Weights of a small transformer language model.
Size: 9 heads of 64 (3 for keys and values), MLP 2304 SwiGLU, vocabulary 8192, 48.4M parameters.
Each number is 128 + 24 x the weight over its row's rms, rounded and kept within 0 to 255. Layers, rows and columns count from 0. Numbers have three digits each. The size before them is the row's rms in percent of the matrix's.

# layer 4 MLP up, 2304x576, rms 0.0213, rows 1335-1548, columns 256-319
100:164148117141099166143150107133150092161148099143133110140129112149097124152128139131057115115099132165128120086094104136153117093170082125142180092129147159129097093123111181114157156111195100
102:144137110106149087175123140121156146164117180098091142128152140108108115119088125099125122129099119138166123128121133139141145104122153143136127151106121134103131122133096127143115167122105112
095:114167137132122119123128165131129142132130112112101127109163152187158194085112130110128117148091142089123168145189143126157133098132100138148134132133148176135153119135118136112166146110170092
102:117118187102140123109180143121112116117079141175082086115125113136125101137119124159121158109125118154105096128136156097130149079113186134118107126153150121115142190140133139092146127126106173
101:130099114127120167138146113126129179117132094160127178098143140149122147115144125113126116149151154112155121116125110180163106092121127123161175112121122119128084153131121137124072174145140143
097:121125109115123123091119111160089126089154131160118124105116093115087122104122132148140127098142145127133132145117105150115149114155124145135119111114137109127108111095121141131135109140133144
102:162148079132161163119119128148113151109141190153131085106115122102146091187120171118127145088175152132125149123113147143153124145093129088126102128152162124099177111112125107113095079141136114
100:139158117115102168128150113112149100139092110114129164145136112159150140188118112118153159121102079118106114193146113135126099121133171151208149111120138136119138123082165131136122130128127146
100:091122133132112071150126121110120091149117120122086111152087123120141132092155177152160146093156117134115106112129143166157147108131146088131121134114140081097096138116122121120174130087109115
099:117144114145144150163117149148138119165134137136150123141198153148145122117154136116140161117125126120097143131142111102070154119177139118115133152124119156134132161114135119122106147133117111
100:122126114142115137170143157138158129137135115156192097125123080146157130152154137143151156139123144187138141131112129117144129102126117138090122164126093140092116140156110170126155144139083090
101:178111172141160120117137136103089108109122118097112117144098130099081088161120060136090120071120125132127130141187122153163162170159155146080148133120144126117110098120090108134134134105121151
099:123119123115108112086133120150140116100133082117182151135147167141104144127102104176082095089170067137145102133130103104111098090128148084159117110148144112141153174151117122152105122092158127
097:121109155120085143138147130111112097137153138130139107125179129086123126137139171111115155140160102134128126152146067115117100128155144119127152116116139162106145153119134110125159095158118100
099:129122173107119087142128101120147111077132079113091148145122164126130124086125110120094123064096130148109146115106139093167111084109110103158110129079157157130109146117073118150118123113121164
096:130126148136111133126151150114154113136137137139100097130150156127154153110095130108149149115109123153096124145147141157120069089090112124156128109116134131105159131170098109133101155144159109
096:108110161120122122130140173115162141112133158096066167133108138118115117131117119073161113118119110121119124144101139123165114128166137135139132138102150127132156161155145150151147160153105130
100:153103126159123136089146144125115105109142110122126140161085161101098130125110137118161138127129107116147117134149178147119097091124146083110140119121146118118084142124120090145138132092145118
100:120105159105151111177143144122070102112138111098125170144131127119102117128099158173125116124134152091134113135098161129128122107115136143151143082112112138105098132137139148090077156124157168
095:136130114123161112110123112147087135106098109107156115114111138127125118144089152123110116072111122175101158100144075115061157174110124099088081130108146077118159141136139128094163163126160132
096:154127108164154123107161108143136120154130178121152112153094132104091158180116124155082126075074047125121108204130147135111118174112082182102152124140132085142108095145118136135156160108128136
098:126116156097157121164182147158140073129138152112128111122148129140137131146130100141137136147141158131110118138141090120138122105132088178109130070127092089124152103138125136129142115123129100
098:164126086154135129098146135138103142157140144102159132104105115118138137139148083172099131111121135131121130129085115158117128108093085152131171133133112118178097168126138142123150104102163190
093:118137154106121162163105114121135123163154132157172160136144099118163150164097111102096107124151109133091172087097166092134138144141105130161113176145141110167121099119106126120072114115104130
098:104096151127130124124090098099093163132109106123090095103097088151179140097153101124139184123095136132103119112119173149125141095131121121132150134118181156175130162128081130145110129122127121
097:101116168134155107129115134155117131118122095099149128128116154193116102171137146149111160107158103110124135117183098080145121109089142148130090193108140139208110143098103144086183142162105154
097:161095129127151163125144130115134130086132128152156131114164135126149151168085114131097119136102171114102156122136166171071153126155137146132146117164137125170107144091126149126112135105118083
101:140102167154111101141137090121136139105114123144152104124124149076130121119157149129106098114135114154130126142098101138098124123117113136126120124135135195131098129106098124142114124155159135
096:116131124116154116129129121127108156125119123142104126119110100153179161098097098142147109111118124137166136115159108133125141146157164141141145135112147132124137072162089105102139133117098105
098:135127109158129165145119087141125131152160101119166140144101122113140115146141086079140163147084117100152096126120109142125157129177092103119087149109123097095109158136150125179123124110093159
101:128097128132124090126133128109118137131094115159086129139120138139108116123135149123141113156135114154126121115148128147140120154150111151109066115112117101102112099121132165138149112109136105
097:137148118112092122166104199119135139147143105086122154138104109108094138148162184128143126110161135128132090134187087145102132135142161093118135124115118102111149101138100136136144101122152133
102:133187131146109114114128126131128071148097112124115152111124126167114145142109120127095120134117103112143153126110152134131131153141068062081115136108113127175149130130123146117107136113104122
097:141067135106138133123096143138106128118137173105142113125168125125107154146143144127118100179121170101128104106132113159136182106146131117154153084173133144104124143176095159130092116167097131
103:156098106110149135126137132117079129069145099152157122153116099150153170132137173118124060106168105162158118127135132143143135182139073107147149118137135087145175135121106101127164161130101114
101:101105181140122124094125089161115138115165124108142114143112152128118160188062098128120142142083111147114112093129173079131105142115132146114096137107189119096103150093121130132118181098121141
100:102118118138106137122146160146132099150151144130143152123149115186172120161129094101101143146121144101153074155143073175105124136145139097114146127120161122146131153147157141154068144115112121
107:124133154156154168117172133146124130150126140100124083111103150122138165130095134082118132159165117135106115135147135113132125112089149087113114132121105120101125088102081134105138156145093082
098:141180131113137136142146132146125123102147132173086116129132121176118141075131145138143099142134112138133114176108110150124150091088092157114117107126127158145177182123129171100125109107118157
100:164093146104105122167137138133091133090109154133149106136110117151114139086126175085125110126130160141090131118061136112124079172122123138135132152120134136172086137106147119135127147099118142
096:148114115124145106121100127164129159117141115102153120143157130113123183141103142118146176113113152151121121111122095129119133103092092139151163156110131119155110090067156120121129137118137155
096:138120119124171097168121138069089118084168182126094101116097143161146154135184157162121160123087110138129134186104159107137150097129109116103109151164110129111109081109117116124088098121156125
098:163135108101130122131098125135104114086135122139087095121097110124135102138158091124148098098120122137099115174149129166109158121139118073116126153124114136099169112162102156144148084107126115
097:127123098130106154175166133070141119136153152103129160134064107130113125142148140121165093136137138162104138154161140086162126092144138141115121087109133126135108118125149120143118177090146134
099:131152126118083115058126130131134088056141090133148130123136141115096108132131160129103104140104135150119130131103157137150116100165147125123132158162089150145136132139122112134141076147142122
098:151134152083135100118138125116150086100101120151117129147110108096163127117068124131181163120116103140131151082101117122122115140103156134150107147142122097102157136098119145112125128169170138
104:112089183148131114130162111145128112112111129122109123131179150119155131129133094115135115130137166120092134116156150116123147121137099137174133124136113157104117148136122177132114160127132116
096:126157151133121092148127132119131150099128120143106139124121128115084158111169111156123131158105130118126154112163071189126149115138087162148169127125079144109132097138132111168132158140164136
108:122135124128138132122086116127091140128146045122106100130115105144180134156154118146141115124118143137156143107201139090157121153177132103119068147127127095160140091115063083110108115098050123
104:159091127119072115152137159087140095150082141097143102115135127127106072073147114154118104110112106093138151161161103134141127162099164167153135110158166141111105152088144106118157112134157142
100:131126166132134133128123103086087135112128169162134126119144129109131172145120102166172147090122122146130173127120135083101119159161102136102162096107105181124100110133147134128128071127145154
102:152137109149164113129133123106140096084154152123149165138128129086121131105124127139147175147169125144098125116202140125159157106139111139136112114136095127151118151141068121115088145151139096
102:084118088092062142093146136159160140113144138107108112141143103137139101130128179127136112145151129070095146163119115100156117096137151164160114164132102138071117184139125138104133143178128170
104:166114116123151137144154150158140126150128091108143083102164096097160161136181096137142129156162104139071145116163097137122138146113159089138095126125196079134103131138116158123122126143146121
097:098127140100129141127118106157108165151131130118110134142082142145127119140118079133105112126146128143134124143153114132126118154066100092120146108126113141097132132154129144171101151133099163
104:166128131138148114156108112108123086116179156130119147134108119145123126126105174136152138108106100151115149138146131133106114129127148122086106134131123103130102126118106111150136162094136119
098:098089126121138123163144143146129154164119103134120137147132134120103148126136184138111098099092142157079143133175133131115094055101121133157140162110118093174117139107112093159103129109126132
097:161128141110148132145155109067075091107147148098086124066155121157116134122131105126127112149135186122110136156138163134119113137119122131136117158107140131111118176152124123104103074144100132
103:149158133119119099099124116132098117099123153154124107119123132150169088119139118145138118112115154130170119116135166153144153139140138137092099106103101129080109105106084160127107130085145126
098:090135142157140095107160149169175160144124073113154134116093077164136143142158125142171116110135127100140136105175140102105144142114141145143149187145132145146128126134149182170100147093148135
103:109156071084149113150140130108092109095122121145116131106067071071144115112111111168127118140098120102113159102148119138165146147116112148157127112109153087124161122135152154116147109098146123
102:125101139167126169165100098142158131154125131154110069127136128133113137157117154093178162159174149079135126135140108136111096106110067129144130073122132116119162121165130106166099095154162104
103:118172103152088155125137110148128128094167159140150092108130100111111142142135177163171152156132140110147099115110150130098147151121092144108137139155150160108124123130110106141114120133179133
096:181143103099086125099118118098136127118111108117106114149118150172124147101156162131119116112166109133147143108114153139146119151083131176154113129151109103121142153143187158141164142175129149
097:122110148142130118107112143119147098153071122171084126138132112106111133108131103127116098117146152141171127133095123156104127092120115133139158144096093143141121137162140179138133153112158116
106:141130124127136087109109145152164105150161106108149147103139117104184167087115110096080169129165116102140126169093101136097112125137138076079160141098133156184108151161149115171112094119150109
100:140096100149125125142124107105128147120120113102132120107140122150115086137105100126159117111102141100133123126093180098127174165166132113179109103108152110068118086139119140143107095146102137
098:134109130107141104072154136134133185068161116114132132130140090114170100169142069141152197129125115154121101143121112120118105112141097155143099140109145110131124099168098136147149109156120134
106:120109137166079145116139106157099113152138114113104123109132131122168073125137114132099152122112112164123131143145143131123127135141092138149098144127111137081090100141132172137154101115122185
105:101117123160126105145118129125106150145147150132135137139180166075162136169142167105155157121148132129078112140107135137067155158148133107122057157152127167124149141120078120130126120127169131
098:146102132128085135136121129129112138180157155159163140160164122151110113158124139174142146169101147106140115161112121144156163156164119080141119118145157138094076134140119136122097130113116152
107:144123128130093158118134121107122121108121113138100175098178127150162128123152153092137157152129161109130118092116126111107099130114149133151118091150093154156133159118132145123087163162131108
100:119135103147096121080143122120145056128112164106132094122156130101146172101173120167144127119143132124108123114153089140139139134146130092099122155128146090102110139170094120123136098174115140
100:112138113183148154129145125129175144161127130123130128169159152150107127133133087143125183140178134143116181131119153158152117110129095136153132079137163103130117128085143076175095144162140106
100:090138147111121148157135109138118132153103091094151192166147146104151100112110118090159101095093160107103108121124119138128114088166113151134109121119103115125161122084086113122165140112114148
098:127152154113119124163124107105108143125104095122096138127111159131114135100118137122149140124147122137104182091071187102086158095116119155092106129160100099123090150123120113155116169126135151
096:112129113143077126119111136120193112169122163138108122119170080145114148131115096153169123170075144083106132143129132159121125148132150130157134134111136163162141134121149083116173132153070148
102:157129120118123146117151126120130116152151108149158131138107152152112131128104103146155098179105117113108141128136115135113107153142131100126149122086098138135114094150155075170152127097115114
101:092129137098109116136131151152139121158152070123122130172112108142146151126161107151150117098118116140169117140140122122087127130126148128118156129076156059125115151098094103124125102119104133
098:119087169091147139095134155188128144123138126110082183125131124102098103101116113084105134105133129141154143119122151109101119096133081101101133118100137129127126187145157108122121123157136113
095:142116119110141082119132138085088129100091125158166098128125124128126117120124178141180137121184132111118123116186133158132114163125160111108117141115114146131149087113126095133120127157161089
099:110161093112093123145112087110125092146189138071144155138161128124148124098162118145131131133172127161166131151148112154128122088149160133127122122081154111184122118129137124126105124107159133
101:108133168121139112093123143173155134127148127166140114104117114122137116114094112114138125165131142136139117124126113141135123158099091098147110114146145128128138136149165132132117123111114097
100:174092149142113158112128132123141121093134120122152072095117133117152151131128123128138163137106122109113116135137084129099130118141155125116112114166142134096151128134146110134168118116137111
098:165123115099147116130089121087093103117151106110124152096137137096116121101076107093125108106073141136134152088170094117136128137129113106121139141133131093097140123150133174131125087160130139
113:149099101162155155131135101138149074122139168170133106108160169118117157152138154125147125131080153148171114171101150124147141123164104090092134115128098135091096126144131139110141121153118124
099:177128132142101138150097141105110148139119104129152131133119148129140095140149156123094106136137106139135117142147157135146142103141141132117074146152121107141113121162102155075135108119117180
101:099130090160142124147095147168118075091191128154097133111170125121124123162119133123111165088160142125087118144115131134147137118142110150108142103104116089105099169141132103121090114156109133
104:139152116118096176144141134089107121149130145126108100112131107114124150127156093134101146132132105164128132155153109149127160146144139124163138148151165104127169133114143107122163170123107163
099:185089107155119160107099148163108113118165116107142130132107119112113075110157175132133122141142130128065149092142168117147148133158094108157097126111104105150120104152114097142119137121099121
096:101127165095119131116104128130095112103150137111127185149114119134160111094094142068142117116147127151110139133152147112107121120115164176103144127122154137119152115125133117136124136161174147
105:096114103120141125143131108099097111159101133118123108111160098137148102144144165126096141174097116127113123107164097141182147160151094167155120096121121140107159113148141151126082125109132172
098:108141115106141090138160149121154117123094161135128099148137113131127128148144150135108132098130106133126141148095093117139126115105156101134102137148169140099154140080142136142111116169116148
098:157132127196111133094153125169133121120160127115149144129130131116156102143102136127097144129097139104134151114114120112148138154084118063126176162099121181150132117117130116103138093114167084
100:105124140107146120122173174159149143126109077095141122129105115145153150082106121143155163082126137130189134152100114133159137123108125147130122132116141093118125099189168176134124108098098156
097:109114136168109122104109111177133135146134133159165110105109145112140125118111157155129146187117112125119110142170172129108111079126159101139106128146129156150112126144096150102154106117091127
096:113113121136106122163109136080168161125153102101125170140136126140090131132106122157130117131110126126114103094167166133099183130130158101119090131148109107152098107104147157117127132146112115
105:180160163115137089143158166164123086107143128058077112117153168125125104128123159101113118125090127095115117135144153095147151090147116117124138112127105121149148115072121146124126125146122111
097:119146143118162114171159118131145149164116105133088133080087070148110111130150098125107144116082135092095148140138146126124099110120115142145105142082146113112129110168123132118142076175120155
098:138116179118120159165123116120128113093107114099135136153134152156104128134137137080105128139134190182107133085145149068136140149109138105124143112108139124167138100143124094135100094123183133
101:142119129105131143095120146148152078121126128129081164116139134127135138165158129103192097124130073114135150110144155084132112116153156127142087137126109138090126098127133106102142107141137171
096:148115083112138115153120151153133114130077115117142134163140090087105093133127097144143154131134126128147165129117106136142143160135092132132118129115134094129123159129150146131155128147076197
104:107106139165150138119159102134145118121120131094126131115127154159144127086140092117148143119151127139070129171133139125123117098110128133143144123128129110144134115111144157087150143107161170
103:116094145150125112150113128129157121127119120134128114167119182128147105112056136124125154116138109141120156149144136123118111149089138159133091123145100137101155125140121134178075112086126130
101:123149115104147128091143182099156079092129082089095157129107112160123162080130145125150126141134119141115079154144106110157090142170114118151161072127123118116134117139095165094126148150101102
100:132130112145135137132122079136143146136142146121146143111123122118144129113085128195182098131121137150148156148136062161110134090140123148124094120158089083118136123126080128113114159129135141
106:167145143126129154080092122131096134120146161083102139108147116101128094123138104095129132056175101122172109123137160114129158175114173068156103084142102133155120118106127110087125124095179127
100:112149116068114118152114157153121139133101113187142152122082121125116100119087128113123169084115098134109108167123158141133130134096143099162113122077094167134134186126129170106125092112106125
101:157154155126113129133135111094137174095146110096098123112173134094144115119107153187146143164138155148168148138079133137152099132129096068128128124147073134118119117118140145128142109122159131
106:121096126141111153125099140138112141167146128138135146121129136128129147131167133094137133158142102106140149112141165150119142107152142122133143122185143113106103113191093101119133176113097108
098:111118136108108116127126140121102133159116137102104129147079153116160130162155121140137148131135084142129121126148109154140123147124106131114109156114153097131129089119130134117121111128133155
099:119113142107105154144118109181125114159124109062152150174134133091170160135147102113168089137121128171115115120154150115127122133136130156116078173122118115128158064141151113107114175139148154
098:138065137096131110134117119116112122108182156138127110138120132148085125153119143162123072136147149116136086106187084166131146111163128072151127147134119135120149132128174119131106136121095109
097:104129122139073103128156129120139137122125160116138122137133082148101128102101137124122123125129133079146117127130075126135152126145160165112134128150118109105115139090152149129168083131118079
100:146140159141112147135114129101133135083140160098136135118105122132144152134094166092120091160108176144084081112166147139156138121119111122124149136131136084134139127089131130098128161124120144
102:133143104147092106184123106149147097108151134130157136129111165170132154124106139153121180164110111107152132127099149130105144133108148132133107105104104190117163073129130116114146107079168142
096:176128140086142123114122133137129114134123128142133068123121123136110093128164097146103141142096151138122147128132134165102116121150113123085088118116141164161152148107142124114133120153114135
094:142123152152126151064116092135095108142116091132101080106148118072135114136091151117112123126131157158082135137116158147136117161104130116128131134159124116121154116145135109132138161103145135
102:106098103140078144108117120107161111102128110187160110131156147101173119149176154106093124101139126119089126133086157143065142111120171123112118118172034133140090144145109119132122143110124109
101:163127153186174135103123116171133088142151134090060096122129101167124133105123096106155113099123114078136129143148135099123174138124166129113132122138149112121138089123136088084132156125155125
097:109142168094165139103102095134105109146158097167070199130086105150119124111092123129118114116156164161111130127099124116186137131162089133149087085100135135127135109116074179124138076180131152
105:094131145139130125123156159133139141129115142167123157178078160111116159112108141151169129097185152123119125146188096146132138127109127081118123102119130166125113101109144127148092194088145108
098:103125096146155089126146131119114188097152103165126098115095163154073152133128113109119133134163097118108115134152097149186127147115118117120118176156121098102121139112116148111135153111187187
103:136097136060137114138115113100118162087138133136147110157104134150106168152139131138163077138171141135057131137186159109101125155132132139112105124082110165128091133132110142146148106121099156
098:115083133111137103111111181146125107103091138136178117101102160136091107069103107126146136172146108152083101090210116114134123144113073134104094138119080127149123129154084155126135162151152105
095:105125155117102172116149138103141094109144092136087121118151075155173113133130121143164147157116133125150126122101110102144093129100084130143117120136141082131098117117097108112091145133133138
096:069097099135137122149145129103147119106155114140138120110135119133111187115131151117117118144123120086139137138134112119116144159115117129105110103144162163076090117121152102093135121150127135
098:131146121115141139133105114118142121097082112125139130115108086130153113146160111143103123153135128107131134128117102106073131122082141146111140160064144121124132169134132141153161091090135111
096:160142130147153152131123160121109084144122157091094097122090149165083139082116149082136133143137135095114134129119148153176166164100164159131121090176063121109163157134132128078146078107110109
098:145130120130182111101178132125136132144093145117144166148127145150098130121121135088121133103138146157121118102136136130151175122114087103155113107118147144140109151125150127170146113122149122
103:103120100102164150141155119141157103096108144130180162136108152173172127129149132124133135141137151113144094140128107153119122143147149127134157116135101149097155126114185102122125112135164130
098:105129136132129129174120123083109101134139158158139145135146142153091178082132122133092128125128112115150138101124110114115155100117056088141132128121175130112146079131162134121121120127102129
104:112106181145104138111136105133122120159158133109126124096098159130137131089122128095142127125080100118085151102134146148150128120142080083150095104103126109145116117102169098138124143107137099
101:142118122207162173119169126114153107140110128126136123129116121090130205152109169147160117135150129119145116157154112103124137119102105133144117145125132151153130171127178143124140147113122141
100:141113102120103169153152117129151141143122146132144190120123163108113130120122111165157143114143104113141088181107143141143106133136085132140118089147091143115161118142090109116144112138165162
101:137159130132171196100113121158098094118130111120106101118111131125139127112130124128153110095167131141161110140109144125120129131113137104117136167156123091109157124156112099117125098113149115
099:125084063154147110123162163133124115141111153121169152149151121112175126085129125105114147123125181201131121167104118128149115092104167137116154139140114146141129164133167102147137135123124087
098:114121117134096127143160084077149140136112150146095115137142150130104130145135138132148111167141127078122140145115105097136144152115098095076121114127156144114134163128142089118113116115140091
095:084128158131155104145138125133136154137129147114102147126154138162113172103092158141142143146170100117110110159177100128176127105115113149098115122167143142125142119150133165108117150152098136
100:121111160099113134092129094080110122105135096161126152115126125161120131168145125125151132150100090144126166118141091134106134161080122089145135140095128143099127135152153106121133112099123112
099:171131097094131134115101088135104116091139098150178136086157148118118123142110162142105129077128148128120125131101146155144161084139141126150123103154125141138152155118106130116118131105107121
101:122130090148145105159133138136114139142146134108108117138128128122055164142144132162134114154156128142162143142126112154112119147110138125089117151113137147113169086088068132129148136114110126
099:141092081144113150116104118116153119171115129130160115116130139143120090152156123128137121139168112109121089164107100146124120116161157145115116114128115161125146111162140103151138156128141145
091:181080115160128152153155072150093136100175102128119149122124089105101111105131109108151134087142133109114126106137154121110140131081112136145152089129140158132159113133193113127103180115109143
096:121093122175106140123111135151113112121147137159173076139133128138122113186155109187080111132129121132116141150140183172133140074147117085136120150141132115113117139138123155113132132130165113
098:095109138135165140134153140112155125166140120161134128110128151141146152127113144131065112206127111109119098170082112125154130128164138105120079156095177114162101135177123097115094104163158114
102:158143147189119117129127060148123133146122146137118123115133154113093098167145142154134161148122153130106144133201126134111145101124136157158160162076130090117146129094115139125110143130146143
098:121121121103156141110139137134145115091134112127132085115143138124067113109144098139120144124106140095171119135109107110172151107175124126127124134086140121109138098133145116151147097144113134
100:136140187145138113135141163102108131117133148118131124160108079103135121104098122141101137089135124138136099142128126153153123131111125082100112134109153127144115142113128114138165151150119129
099:130095142152123131126114131096135117101125138120128131141148131095153154170101157085165161143119135108178124123107115132087108166117127140133152123129136184107170148083121122141129131161135101
103:165115120141156127137136118102121182131143116126124175088175157104146107098117130145138082156110110147142150082100115090131116083147173161164157134140086123164116148118115093094127113116102114
102:129101143120126093129086132147097096131164121109173178105136127172132108144087129133146129106094134189109124145133113159111106138136147147150116098141135129154145123114089131141149175149154100
098:136162112160116145111111102145125178114154120138157158140149126137131134156114144135160092150127113176157128116116120174121104159156129113137122129126082133143097149172122110148152151156103119
104:174143132100159127106140112140098145123147076076138089138136151119146102168140129126141121095136134122159118148123113150099139137119141149113186108142133117129118108152180163089158110155139131
100:141116118132127120152130131138112113147131111103123170148132154139108130136160111153152118087111136110153094166138097119140154102152092109113149161095143134124129140077140137108121091104116129
098:113143116104134113085107165159142126111118132110118133158156147121128132125110130110117147112139097151138097139143129124105105149139101122116153144126114120137162062079107100116049181063138099
094:134118081121133138145141117115113135145152094117121121154110128121088125101116102129111104119118145140157122111144135119162121086140104125154190086108110138169177121097122135136087090200103165
098:114168174141165073122117085125130111147181112164132144130091108100116122134135117124133104091094103132130190088102115151172125119135141125129157130098121124082105124128162071097165130115113147
096:100140125144127142155146118161143120135148149144154158128125174119123113075147167157128147162173104141091150130125119109140090091148131145133157138126083161134133116144161174098149152132123087
105:065091146123154147127140099134150107135118107133123132125101120153171145150129131135110116124137146093112099124106132072155097116111171112192118154083118124149112132141152129147103135114141156
102:194132138138103110124110128150146068087148097141063111153115125106102162118131116090146162148103121122134150123145124101121139138166151103107090112161127138129084144095143088133120164123126151
102:141111103170159116092162137137107104147098149134132120161152111108131125152138128087164129131110140118148076168158085115112113114110121116123169100134128088145143087113108113107151092134088152
101:121161119146141093128103124111188124146091121144158128142124137087085183133141087132153104130150122137098123106095162136102126128123129189072146122141134167123130129097140117100134099132141116
102:123099150084137150137124147105167069130124113112163147132129114094113123139141143109185161144168159136153105161107109125116126123114127146106125129130161148125147177155130121121118084124122140
098:110128088099137119119141159116116149113074123150105124135130174114127170180165126119140158167115104121133082077135114131139141116126118123140148166129112105138112138141153096138125119148141136
098:158141136133104141150148139137138114118083146101139116198154092104192088170141088099108109120175126113120090178090132148131152109129175089170134126099113169104124117098133174137157117174156128
098:105141159119155129140102115133152120110132158151140160128131166133096155128169141118110138121137069120089144132066109142083105129116130132150145121061130133155127172117134120125076120156092131
095:119161144092132119108146141108115134095186120156135176141118086114182107139092108165087113135135163134154144121104113050181152117126139119097127115124113092133143075144092146126139126151131110
094:156150134149117116099118165115108088109104114181095110106133101122149156096132161148155124103165146154135085124127093104109111115102125120131151115137136130112118122136121121080125120128142110
094:138159104087127141119109121141100095104107102121113190111119146144115125120116132118119103136160133144097126064135165126163143102100123112149126127123133122128126135118137134151122122141132133
099:104118162151153113108091138144132111148138132139098147103094107124111104178079116124157092172160110123148147150119122136135154120148120111123170143108122079080108159158177128133134163109080143
105:127137159103134123131133182130155149134137137149155160133104144103098093097148119140121137094137125133123111126156120128150149120155144140133124104117149155122132140136145119125154112181130138
103:146151138133129151130132126175090125103119127131126110137092128119106122149121133125128119079148136163123135107153168138093111128121118172118086107147105128095126134146119123089147165126134134
100:150108083100139178180186156144129151143121181131097131085158132096132089116080155100131138150145151122127140105141132130118112096119176113131146138104168118110139122133139160107140156098144141
097:134136139145106111135138124130137181157169092149105139151104082152128058171122133140166111122129143114150162099131109092159139107096100151124142116133143142160107133093160116155170116159103095
102:159148116144144124118087130157127125110128118160176153111114126126120108138168143102115134125118102121100112149096154111146125132134120091106111102156129128106171156140117135109131152122112089
104:141193142154160130119119148098113132175117137115107095101119123143098152104134115127140177095064169154106155118106158144153129137158153157129116144115158124082089138120135146133141115153129117
107:147129122177103129123107142103139127123156115115156119117113108113170113134099142122144066135129126150113151131163162185113071158100121117150138124157140134052140158129109110117119143090129077
100:126102120144097149110162099135176112134133132069177126117105161161131134118122096158105105162129101092114126131132177128165105130162096082161138137098140119108144103122175137111133116149110098
099:127151122172138118135102135104123124147093166110068157148116118116113106174144103108136120112137127153078120120101135154066147126121113125108166126122147130143160115090109121116114146130137084
099:102116154115094149119125159155127050101111139114131156145124124148137155125189126177113119154115150148152153131159124099127131103111130117098116101100101112123126100119106083120097112137175121
097:160174110113122162132127112122165124125139130144111092153119147129086098123073152147129110123081102132139124176087110117094111186158160156182110123156148128141136141103116120139099110155149122
099:145141138138111125115143082109167080115159141130131122096133072094127141118130137139140096129095142102127108124112157106132091106116141155150181157153102136120102091150120110116139119102152152
100:141137151175114152146133155129113102126118175095123122133098170150104174151119114102136149156133165122110135138150092136142161085130100140090126154076153124128090167095108107108126130122099030
101:120080135140126152134116125124104165108145085129145077132097137115114162145163142088112128183146117167163141098144169088165165106139116125159134153136157107103121129164151095160105182139138159
091:139095143167151134119108071107120080119165098121088110159106152153080148132075085147149142135123103084163136117088082143143127088137086106137146138142122166110101122181163101127097128101127135
099:095117136106131150100115134125129148148087142128160103138080156148099161137155141152161126113149137179110126120129104119151103115139133087156143122135117108145134125118163149139109125145104120
101:106128170092150120166168150103106106109143118077128123092096129119143143172106076117087153099111163118118159116097166125099127154103140185131114145110136131139143125143124086143127113096135139
100:092134147123143128124130120128140155107084142136118120132135164159158108106126137124150147081130176106144097146155123133117147162083141132160083143145140157122103141104144139104122133129133175
097:100158088125161110141187129139158144104129131089137070120147154105055176145132167092142129124163101131131124149148088144130133142161129104091124118125124139095131148140124164130141144128137138
100:141176143137155117158132159120141084139128160126110149114185120114107162122127113132106140139122104111153108142142112148139142139101124133151133126149139107131144088142087120085080144109131190
097:112144164140101115175135137120115135133130117117119099093125122111151124095112181096125114141176116090151149099148092089114109105112098130117198111139132122095085115146127144125125102142124125
101:185164140143092140111120136129099134162113159094107125138161107091124065087095132124112124176151141115116092161152133116150116108127126148121170152162160136111131102120160152136118105145163108
097:105103100139115109135159119157137099148178138120143080152116106123118106166072094109131122100100136142108130133101115142125127156121154116136122134119153091090159093106137140180071115137109093
097:103132158128167137110099132109150141112103127103129142113110138146148140130124103120143125128180135126126134114129134182092086114153133144108096123160116143125161134144104167122105117184107070
098:116111197125160095115097094147113156129131169117112139106136149172161132189101163088153113145123155130159133087101144119141108124132144127128120134151122128125132124093075153142125174113157132
101:133141114125071171141143191147117144160127155178115113160108145099098098113112136114146097130124122152172149136175113151115102180115118121141093143142087126128089151128112118088104167114140135
099:128136139129148128116146124174120157110132163106136097158100147169159121136087155146105102111109120103141137153092130100104123125135177148134145096110112161135132110120158095144129175115083165
097:129137124126121152160124159158130115119109112115101128143092129111158116092124126186130116152111111140108127140109136099098109136118136118097156124140102138122106192113123121142124091107132109
104:141144122101098100110106146077138122119138155148108101131137151147152165152126131123138133116104144137122161093121117114111118092115164120136066137138184120111143119142128156143129119127144158
097:092132135143134125168118115192183091112142121101127131165143104141100095120148112102117090084132153103142132151152116098138113085130129110183162119080130120138132173164108121138130129167103113
101:146115119120102124164110097124127101114128145137133137138146166112122114131192139103110118130104127172185122073152144192122113156103106104121132143135113133099111155142085108121117114141171138
089:119091115122116166108129090067112127134128128137100151136161105074108150178144199099160119120117099135122146114096161162137125104139158141137137148090112134124106089137150144090095126144123110
102:145135141146113133162142113122139127100109152109136085147117138157104142125090119115120164113127166138107116130141108127130161166105155141127125127072135091100177108153113113104156146118134121
097:143115150094105168130117113091121109123136097120132146130117137105170121095102156145110150096158136138162167107123126133123111171172173101134165117172119158150155128110110137143083127179112119
092:184161135094134110111105106157150116144167145152134141128081090138114110125135119150133130137072155117147105189107135109130128109115153135136144121122110184165135138138172112164097150111131124
101:110100112095111201136170120126089082072136099114132119122106158136173119119133117134129125147131160140105132129124122128112130074141170158118125149101124148131119149141146156134143150131107158
098:162148093169099157092147127198111121140080162095117141143156097120145086112166112132114127130090145113112122145130117148160139130129070121100113160107170118118120109110114134135147094109138098
095:123187145102145159099170142082141156143120127103094074146109100157150139138135103168130101115140159107118104105142143142114152123121142145118154133109141110129134159119152117134150127144162122
098:122138168159163135124088166108154146117132120117162140142113141120148131128118143119125132137176138175149144094137111120114112174125122068087066132170054119131111138135123142119115173124104112
092:097113137096110090148136125111077026111123128143165162150120116116125121134122073138129133163191122115104143114164119115069153133112099105137162097125170143095143169139088132111124120137062159
102:127100138118148116131123120118148112098129155106163116155111147102111115167133105112156099123109134155184128134137154117125149093159100141157108171124103161174134188099119128110132177140129125
100:129120171109132086136141186133125118090119124086145140118124085138096114115121098150141111158110132136126126136127188149136115119136134119215097166121109120155131128146097123127145107146144099
102:125116103124164124118139122129133112129103119155147137139134179139123103100157143117082137156135130160106129127114128151128105084127101152142072140112114152151108137134124153144144129134128149